Each number is 500 + 40 x the weight over its row's rms, rounded and kept within 0 to 999. Layers, rows and columns count from 0. Numbers have three digits each. The size before them is the row's rms in percent of the matrix's.

# layer 4 MLP down (transposed), 512x384, rms 0.0803, rows 259-275, columns 128-255
097:494489493458526560532562487479525588459540513486498463471492514508493510471509567493542403463523485497464544496576520519469558492551504482508550406515428490506462451529547489460480543437502562474539526527426521526458516549432458496506494494506518443532524482490560417498516532550457510481556525486478566512535523444507512526481489512508504488517490519475517548591506473513512461473455
089:531526506469521463526472463481524508508525556457496496468539536571539532577510503483516531578555436485478527566445511468501494515615413453495509409465530509556488528462482485555511441462491482541502556510505521497563536461497430555457503573446497521461465521514501523465508483560534519511522493463434562485453473467482487516471500468583455508539468506486456504552457498570524479497447
107:443555524563512479523471482477524502461520515428483498485531445574530510527510473497463575515467525461507532557535549467519519468413529448485513532552600524456521522465454422500620431470556431501471474571508489439487515522555512476450466482571427518628502477486539520576465533454551528509528455431496514541499538525502501507471481487472546540477479519464554467492509526499470533466497
104:513511474531519486541594578495499469516514555547503580487490408445506515506517537556618473496445487471539501529512482504517508474550483594530468495539489519446541539498496469531480473676482477512519505512466566506462504514521556492463451474490499418524415475532517551499424541511510559534519509500472492494449503485418513475517464504498535460484468505452564490516500490512491557547465
101:492456479481485516514567430500418488471564481518513491494484539455511474549539497481559494513485511448550582512463493483565495488541553489530510498438518502556461483466585436491517494486537535605495536503486487542475515556486522568501463551506501460452470493526475500481512543511490525536487504512488451465505594562478521547477496480453423472526507482514446492507504496598544475570555
106:453473518536533519505560555511464469496590471552424546515504526508446459501492495506476530468496580480514514482618450487497520538460490481484486475533505451571479484403472561474480459482493487486456466458494447498491520484590492533526488510488461551523452511581447516459464450489495544553487576567520461527521482440493570503543500505486508560487459434482502452545547509502480495542501
108:489520474491507461541520432473500483466516497546441523479520451480529526500530519501560501536504470509445522544475484477474498490504473489534526497507531458438522509498513517511428438448517508507453518449460529511514546476553513481511536496490473569531529478466537451504473472474441560488506415498504443538439473500544526544459449545434624518518563530558559547532496470539539458531514
091:455458560505452546484546519554524494473464551514509540504460446426482494503470493539445474502512495553506516493532486491524529517471404542584549487471502500481535568502462505558482488544424524530456487499533514475497486466493507457536502513484538461477572493482434471586436546513456447556436493534477496559557398481467497547497480523489486542509512478560475499495411528537503548529452
090:593461492522584498457477506477520533426435510415497507498508508492576464462548525490491491501514552523502536496522470576520476502443491516510496542533524528461479509477388523517528511495486421503505559436475543478442519458482475470560427493488496584464521527553453558500555530475468523417484517433498474471460539522516489481506490494507502536502480494484495518486501522522514460473463
102:404518503452504464522528528463505466504603528499552399428561554481461555585477495534498531452447491474437516485599512448477475534460536488485501570504523495590540457522522472415458483517504507505528500519472539437459548476504478463512472491514535391458536453506528470473459527506538529511510543543487492515534483473461542499432471577522443482558524516477503521503509469497501551513485
099:478478505473490521542447542474511472506524515512480503421457520573484555441560483439446519531458539459456565496491543485511566546517558495492488458459477513466513531458493520523549551499472522514504519577491457455527499505424550507564512443502436555497511453504580523402455479476496490501586526504466470489546541501496449439500459519410511510512493411458602477479534416516550468522488
115:480548515473493479492504536508515510579523489478554521514487456509590506530492534558501570498501483473491497579504544475481531521481567535428467493484502523469502498461526513490484517530453418576478514558525510461463495586499478498449447369538489524502458460507509514549539457464503525572434485511495499519531524457529504531559431542486523529516525444437491440505568500543517532526481
107:495470559505505471490544536471550543473481480500514472453521513461504530471485484496467507485510473522464459489460480513536504489455487429516495482488557521451579497503499549506460488491552496467473488534471475513495472500513543563554523496538493573523465492458489502555563492440527444574543447526546509533442508499500456534487488453512457526449479381458458510527500555490497494496528
085:442522531472475531475503510526426561428527536544504504490442505483506497490526479496541520518494502496505455447545470455510566509528527458548450459463471536525506544525545479507507473505497443512516459481499563542419511477428529470461550530482467530529497505452527515462501465529546544512508496538434487574519480514454479505472553527508442509577468530563455482505493514497514540594564
098:473515472500541539506566461469469532533553454522509546509470582501527512498510525518507581513530472512575502480465496470521432493469540551451501409486509447551512527503528419479529431468504491473481504536517510486496480515548420472559413517476515463506472487459425508495507532593555450486483443573531555502514455461480478539548539552485562438490597436540471448524515462529500502474416
133:491508518504588507505444406523536534547466486520521549458483586445464465498476501538489528502503568445432512482469580562587477502471511438527520575581542438501542529472540468386423527526499527505432533434498461526523552477514467538534521549473503522508582525495471486473538427443443471445527476485468490504562512452558481529449549396500528475566542555469474507505527535478505533516528
094:493492515556474449494476520425436456468500554438503538525500525510442475495526480504560448492480503472567487501526579519412463485458517514510488415495493523533515576524514499529481507501562527535487551515491527610497535530535532452533491467515577539518563534475569471512597487496477477493467476493461495487410454417522479509506509542482564436496511487565513531491570461585537556544487
# layer 4 MLP gate, 512x384, rms 0.102, rows 260-276, columns 128-255
087:556489485477478516493537483463623490512469466477498509483525513512536507523550524465592480490592506443497546515511466479428448485535491507430495471476510524493472505510497525507479480479509478560489549498473528472491496435506375542489495517515490503523509606510538502514479458561486515509442506484513510432436525489516501471510538531538570550585540498504530481460508510555537487472463
101:526570432494487538511475468506460490478495531554486535543497494503480505466433506520515508520517553502425486462441492528497440584483469469530475475514469461490501492579519549475385534469463561468547441443478472545491529549463468479576505517539586459465475458409402497393493460543507495496546548522477488473556438498440479547523526493486525499468587445491421547540527462515470495555549
098:523477516523510506506429486470508509454537558508469526473499490452433540455484488460528460520460551481532510512606459558563524482534422520488506486535453517462549483517489525597532470598517468528532462545539559509575520517518567514447529443484510534460490426457469522468525519530500545534483466530488492515488485494445497522527520481512466445434476497450485459438516496470510603499449
104:426562548518513507530537552468476464548491462519525556507544458540491475539464514509481502484553508476536496471483444534494450439481497562515475615534547461458515486485525517482546481525458553460501477503495511352454500504472534518468496489533481511530495466486432506442532566495521476597510564530526501434517499472526508452538561375503479487489541519497493558392491548366451519450539
104:439530489551545519576544509545439452447583586508505478499519567509492473506451445439466549577495520506477532460537490552506509470496577532502494486540597496463510495503551577449496477470428515549455522482549494481519516471496444515515532546522517590471543425457495515450581538491510505451521591602424473544578534572504519499438541490489502510476495445523462502467452524517478470469465
107:497469586562515465459479487504457559440479416525493565538499430577531513460451493449496458505499509482569483481451470541585536473469530494557485464477548433476545470510476463451505526601463488480507528512486480545497442513560485493436483492438544510537460497468471542508567580463506611502508539510549526511468472495497508471523498472478496507544427528514558489519492490448406541480489
106:489573517477550490580519527425522444458526521439456544482535535586504465529494558520499532557529484511412521497530478514551490580482497459513509554498424479435495530475513451584485464522564511515469455489513507479504480433491535501547548499517529486526470471494519485496496433423514513572479446525479532464509549546529466522455512449532459515418589493441474536404506544476481489546496
096:493461480541483551498505528477526566472467569520530484471482539519482505545421418484418480483423507518514472513414531545506533530492519425512507580510478499514498499549551492483493450488500507427415489523537472507560494492494601450535516553461519472546473480461527440523488420541546463477498517516453525497458503544559482494426455463539482488489468566495521481527624427567458458517603
103:490540502528411490475496539514502492427524465458491455442535501543519523482532492515453480542526509507524476492419528550553604535494512537512466485438565552502557484531534483548443524543530496528464454515474424491448477537448454512580569506495551557550518470450493542521513431485440471505485549525499500500468461501508493598530494458464504521426503487580456540490544516464494522529458
103:539427517500489498521510512572479464509532478573522557468492472548492512561467469462520511512556502520518559500537513475489496442454523533506515491500542490468504508443489528476592488596452518504480519528579528468434500460632480528396453507474444442517464488505546501431479473533485510521502467459508512510495420438453513494518501579521535505512495508550517537526577508469518519429515
102:467571467529484520481460482468450448524491524502502513495515495466488477488504501560452531476514494490472522463468585509586499486521567484515510486519525527433494427511509539458404499534468530467435462507525470504540540534498489465551519512534551466498460465488438569491492452480528549453471539559400501519464427479458516555534487466481466551421513503505454589552483496545452511458541
107:458551503541508424537491515499542531465479548504405465467558518476507537437474525532545507520524457451461487516504497476488579475433504490508511520505458502446593557496500492527533456503611524520514361479493475433471467456446498512536561489561480620544567474530560506512505531419579470509537485543497511538537508492512481542491522452496549506507492481469461515494517494530476455512481
091:512544431452554462567480498506511472528524442470497465565521481497582538496582503464497489481488470497482571565476508511450480441460510536460519547529496521468437426475469559422498533469510552479490509476485474441571489452539452488502471498538498544566518519540473535552466526432432473482521485516521537461527527552576501522492478452537549475462531439484557472453491503530517480511412
098:446553524459512501544507498560468543406518470496525514508528498494440476510504508477474423513517400540508478608474484513554456512475481438555549495503461430504515469484537540516498544487472512441454478572509455551484498485510561517532495461448471539435528482484516511455529524472566504555524488483412506544475490539533498513443520508544458561509473493469466518589493529600457569548539
102:456459544545517505539466488479525501461518502434476519459462489525459516478483498440448476477509571497537529522494475491518468465516474541524460519547608532509515484534496464465526540537529431495502505634563412468508491569495537489479518465460537468523547488492504509495479402552496521556451521510437531472583478478473501398482513544464528511558503574475493475485575509432422579488553
099:502525463451459520521517569460497496445485540464522498481557477585512489513380512467504498458487503474425456538490577433488517549431492475548471547462503525386496513589521482536533446557544490505481492529550509532475551502510443525603538493433526479491511507479474512513575535473475493471506516594467518464527462399536586546473501572494560501483544470600488508528486491482483487437472
096:507516488444513497471549548510527482508535567508480491597459525554553524450522553488528466465515479513439547507411536547546526532443554493569567567522484452522487494522470485418500500482464557437431475475509505512550544416523462532529591485408492498504529474386477582482490500489565539509481431483523467442478482483546479554491530507397500514444535498472503528546500496500507487499507
# layer 4 MLP up, 512x384, rms 0.103, rows 260-276, columns 128-255
097:488500504555509522515539557466491501479458438585478517525498508465443490418498494476480495414447584536500483442541509500513494447428597550483484584546502492419517479521475523458493560519487533434506483504473452456463488554493547422577518462551502492553502451475494490510474536444482512478449502549511442529592521538532503527486480549470549497445557490500522487446561531455469505482573
105:531540502584551502568507479498504412512486465480527516498552529523491519557557496524494500537482473483519550529556483444474518453497503513431502531483598522497524467431501425480570456449519440511503467565488535487411425485479562492524589459498487515571529544471615465569535519490537531461564410508471440513540589482525449555492556467496500534474477487430513481528545486509552474517491
100:472533466503450516503570573455502438540539512591482589442527472518491518595524528526522599480518480494508564522483490455522538478498482538598525507429526474495524550511472480466454478532491536448454539559535512490497512452510534465482456540527528409532394491552567547517427470439564496525518497491430480439473478490509527513505413459452582522478490550577489486523500491481509466561537
095:483484523441443447514476489477468451493543432551495524542515556547474459562490494506611487550529457507537523507450483479511503439540569492472478478429536447576492504448557455477563454507528520546485502514463543428453485556542532540396471586508507501452492521562484425461507538530515452521534522499485466403538538542496546505472520432503429425476508552452490488535517515417522532562542
106:498463538541531478473529566474431472509539413587467509544510504524484498469520490504461540482495554484531446510552458482499491523490510493484444461514497499592454471431451520501512483468508483473472436481477433501463502527549508502487522456491429504529498521559442476451445443473500553560536557501541476531488484450494515496562488485516536555538498484472525424488565472487542485537527
108:475549518460539473510525462464517535504499473566546494492462479486456532531535521474423510526482465479529506546423514515551458482508490499510482514492496499410488561478499501500498431555500471515517524473493492491596514465537518507465467478527519545474554472503458472515558530512490589480523401477517483555471459512583565459463575388456484472515463533481563512514465522535454450470509
100:529498417509459480509452503510477532568458443540506507501502457454497573447507493475455514441524540494505518509487504440467484418492488444430511474495547517524515502529493574465450508429464511469439456516446499509507457484454444476473369519472431493519520587547516488525475536565510395432509547472467549408456494510499480498476535516448499496548507550493531566595511479572584476450583
092:502478425543515543496530542465481593428527560529532469483466535498599531525477411488443542439486517532471520555458490499521498522461510449510495537491499531519542514573512477554551509547456486472439557496487531533541539457516532473518494505450571528555485483475487491493523439543508486468493529496513506474488541499551514473415456467567462518513464527559476491486553431587500412472556
101:448484517423539488523504455457508446546535502517507482526472532429483495552481514536543526452447477469465480503600471477460453512523529467496522561524460456576410523458474509437535473484507500506529474482493570485537557456534526499428427477531481412407484485538522458466501613480576482494540511486490520529518501493470462409458484558522491466569467512429524505461468463488479479480509
096:487452495511494550502443497511485500505485504501463472489530550532419412574521547519562481543474471507500550477468485534549455523545504489483505448535506500499508532476424463526583489506515498463504531500462459549511483445534538500448442455545493517538506441574528512485582461586475501489514483421502506531531456504466483438535454512471460511524456487538504475582459420512463545570549
118:453458530423461456521536509550549530569519494451491491485558449531543455580540517498601507459529466475510458534510523524445523531529504566441510412487480499488488515464506467517442498505502432509476523522498452468457448561510490598461444432485496536477448507528544479563560481476483492563433429527507479509508513417535490487524442490519500556537538480422498401477551468487482517529443
109:509501503473488539476491465497478462467547434533479552560441504470511424499505530482444466530477555629511457512455474522514477505508493515542490455497542492587409433478507515506410569515470469510457588495488526529531499517481526458480453468448453511532458503442455518533564381554461491561551450489498538479462483494500503546472489490494481517434519534523481524542436484479478588505537
093:563538488478510463543546570459463485516438519457563553512513499563514532543535527451547463441495493505463494585453529502545484514471499547471619521523543510478462409522480537481534512454477514433475531506542466523590547524592470520513490483471471531534516504505501487507534514438453461460521487504487496420487530480540495497481463458465522518421461457477604497480531522534480462453456
095:498584494442543506449498449525506548567509465551570554531415537537481574534502495456495561540460470485523530483510521470514478461500549507504487428479522481533548522468519490467464483472487528486524493556565491531488475508527387508513416488481486534513517512487472500476506574477547521465487514470521537450526436459522506484505518515526484525506503482463457504533510513548539510487444
123:491505570483541533519472431559495473498434440504535507468516527435476455489486493480499483518421522511475434451440566528521537473474491467531529615591550454507509442397529527468479565518490520472497524439514533481506526473457454497518556532487487584496562516510469498459481446417469494441523484513458451516508505473548531546462499437488515499531513515524486577486487491471493553463518
090:477506468529464538529524561462505495427536526553482503533502451513531433496500479517453442460529543526456517526516586472518503522401480477509458465512496501509508558584526516495485510490549543493487521615486479508483562556459480491532545463421538518553542541457494531485517532531484501502566508528465518453523499415493547560560453631464511472522515517558490522539516455546530503482473
091:502504572560457461509522428525487487475520422480487488479553458465484528523485481476506436526530532494561523510572468545457466525564545477488459484454490538465491532516483515468519470543448435553545507457511470482577450527489529505536494503535503511505504542607572493486416455464479493445545556457535493526549573569507535480499436505487523474553600490492493442482435541509538622483440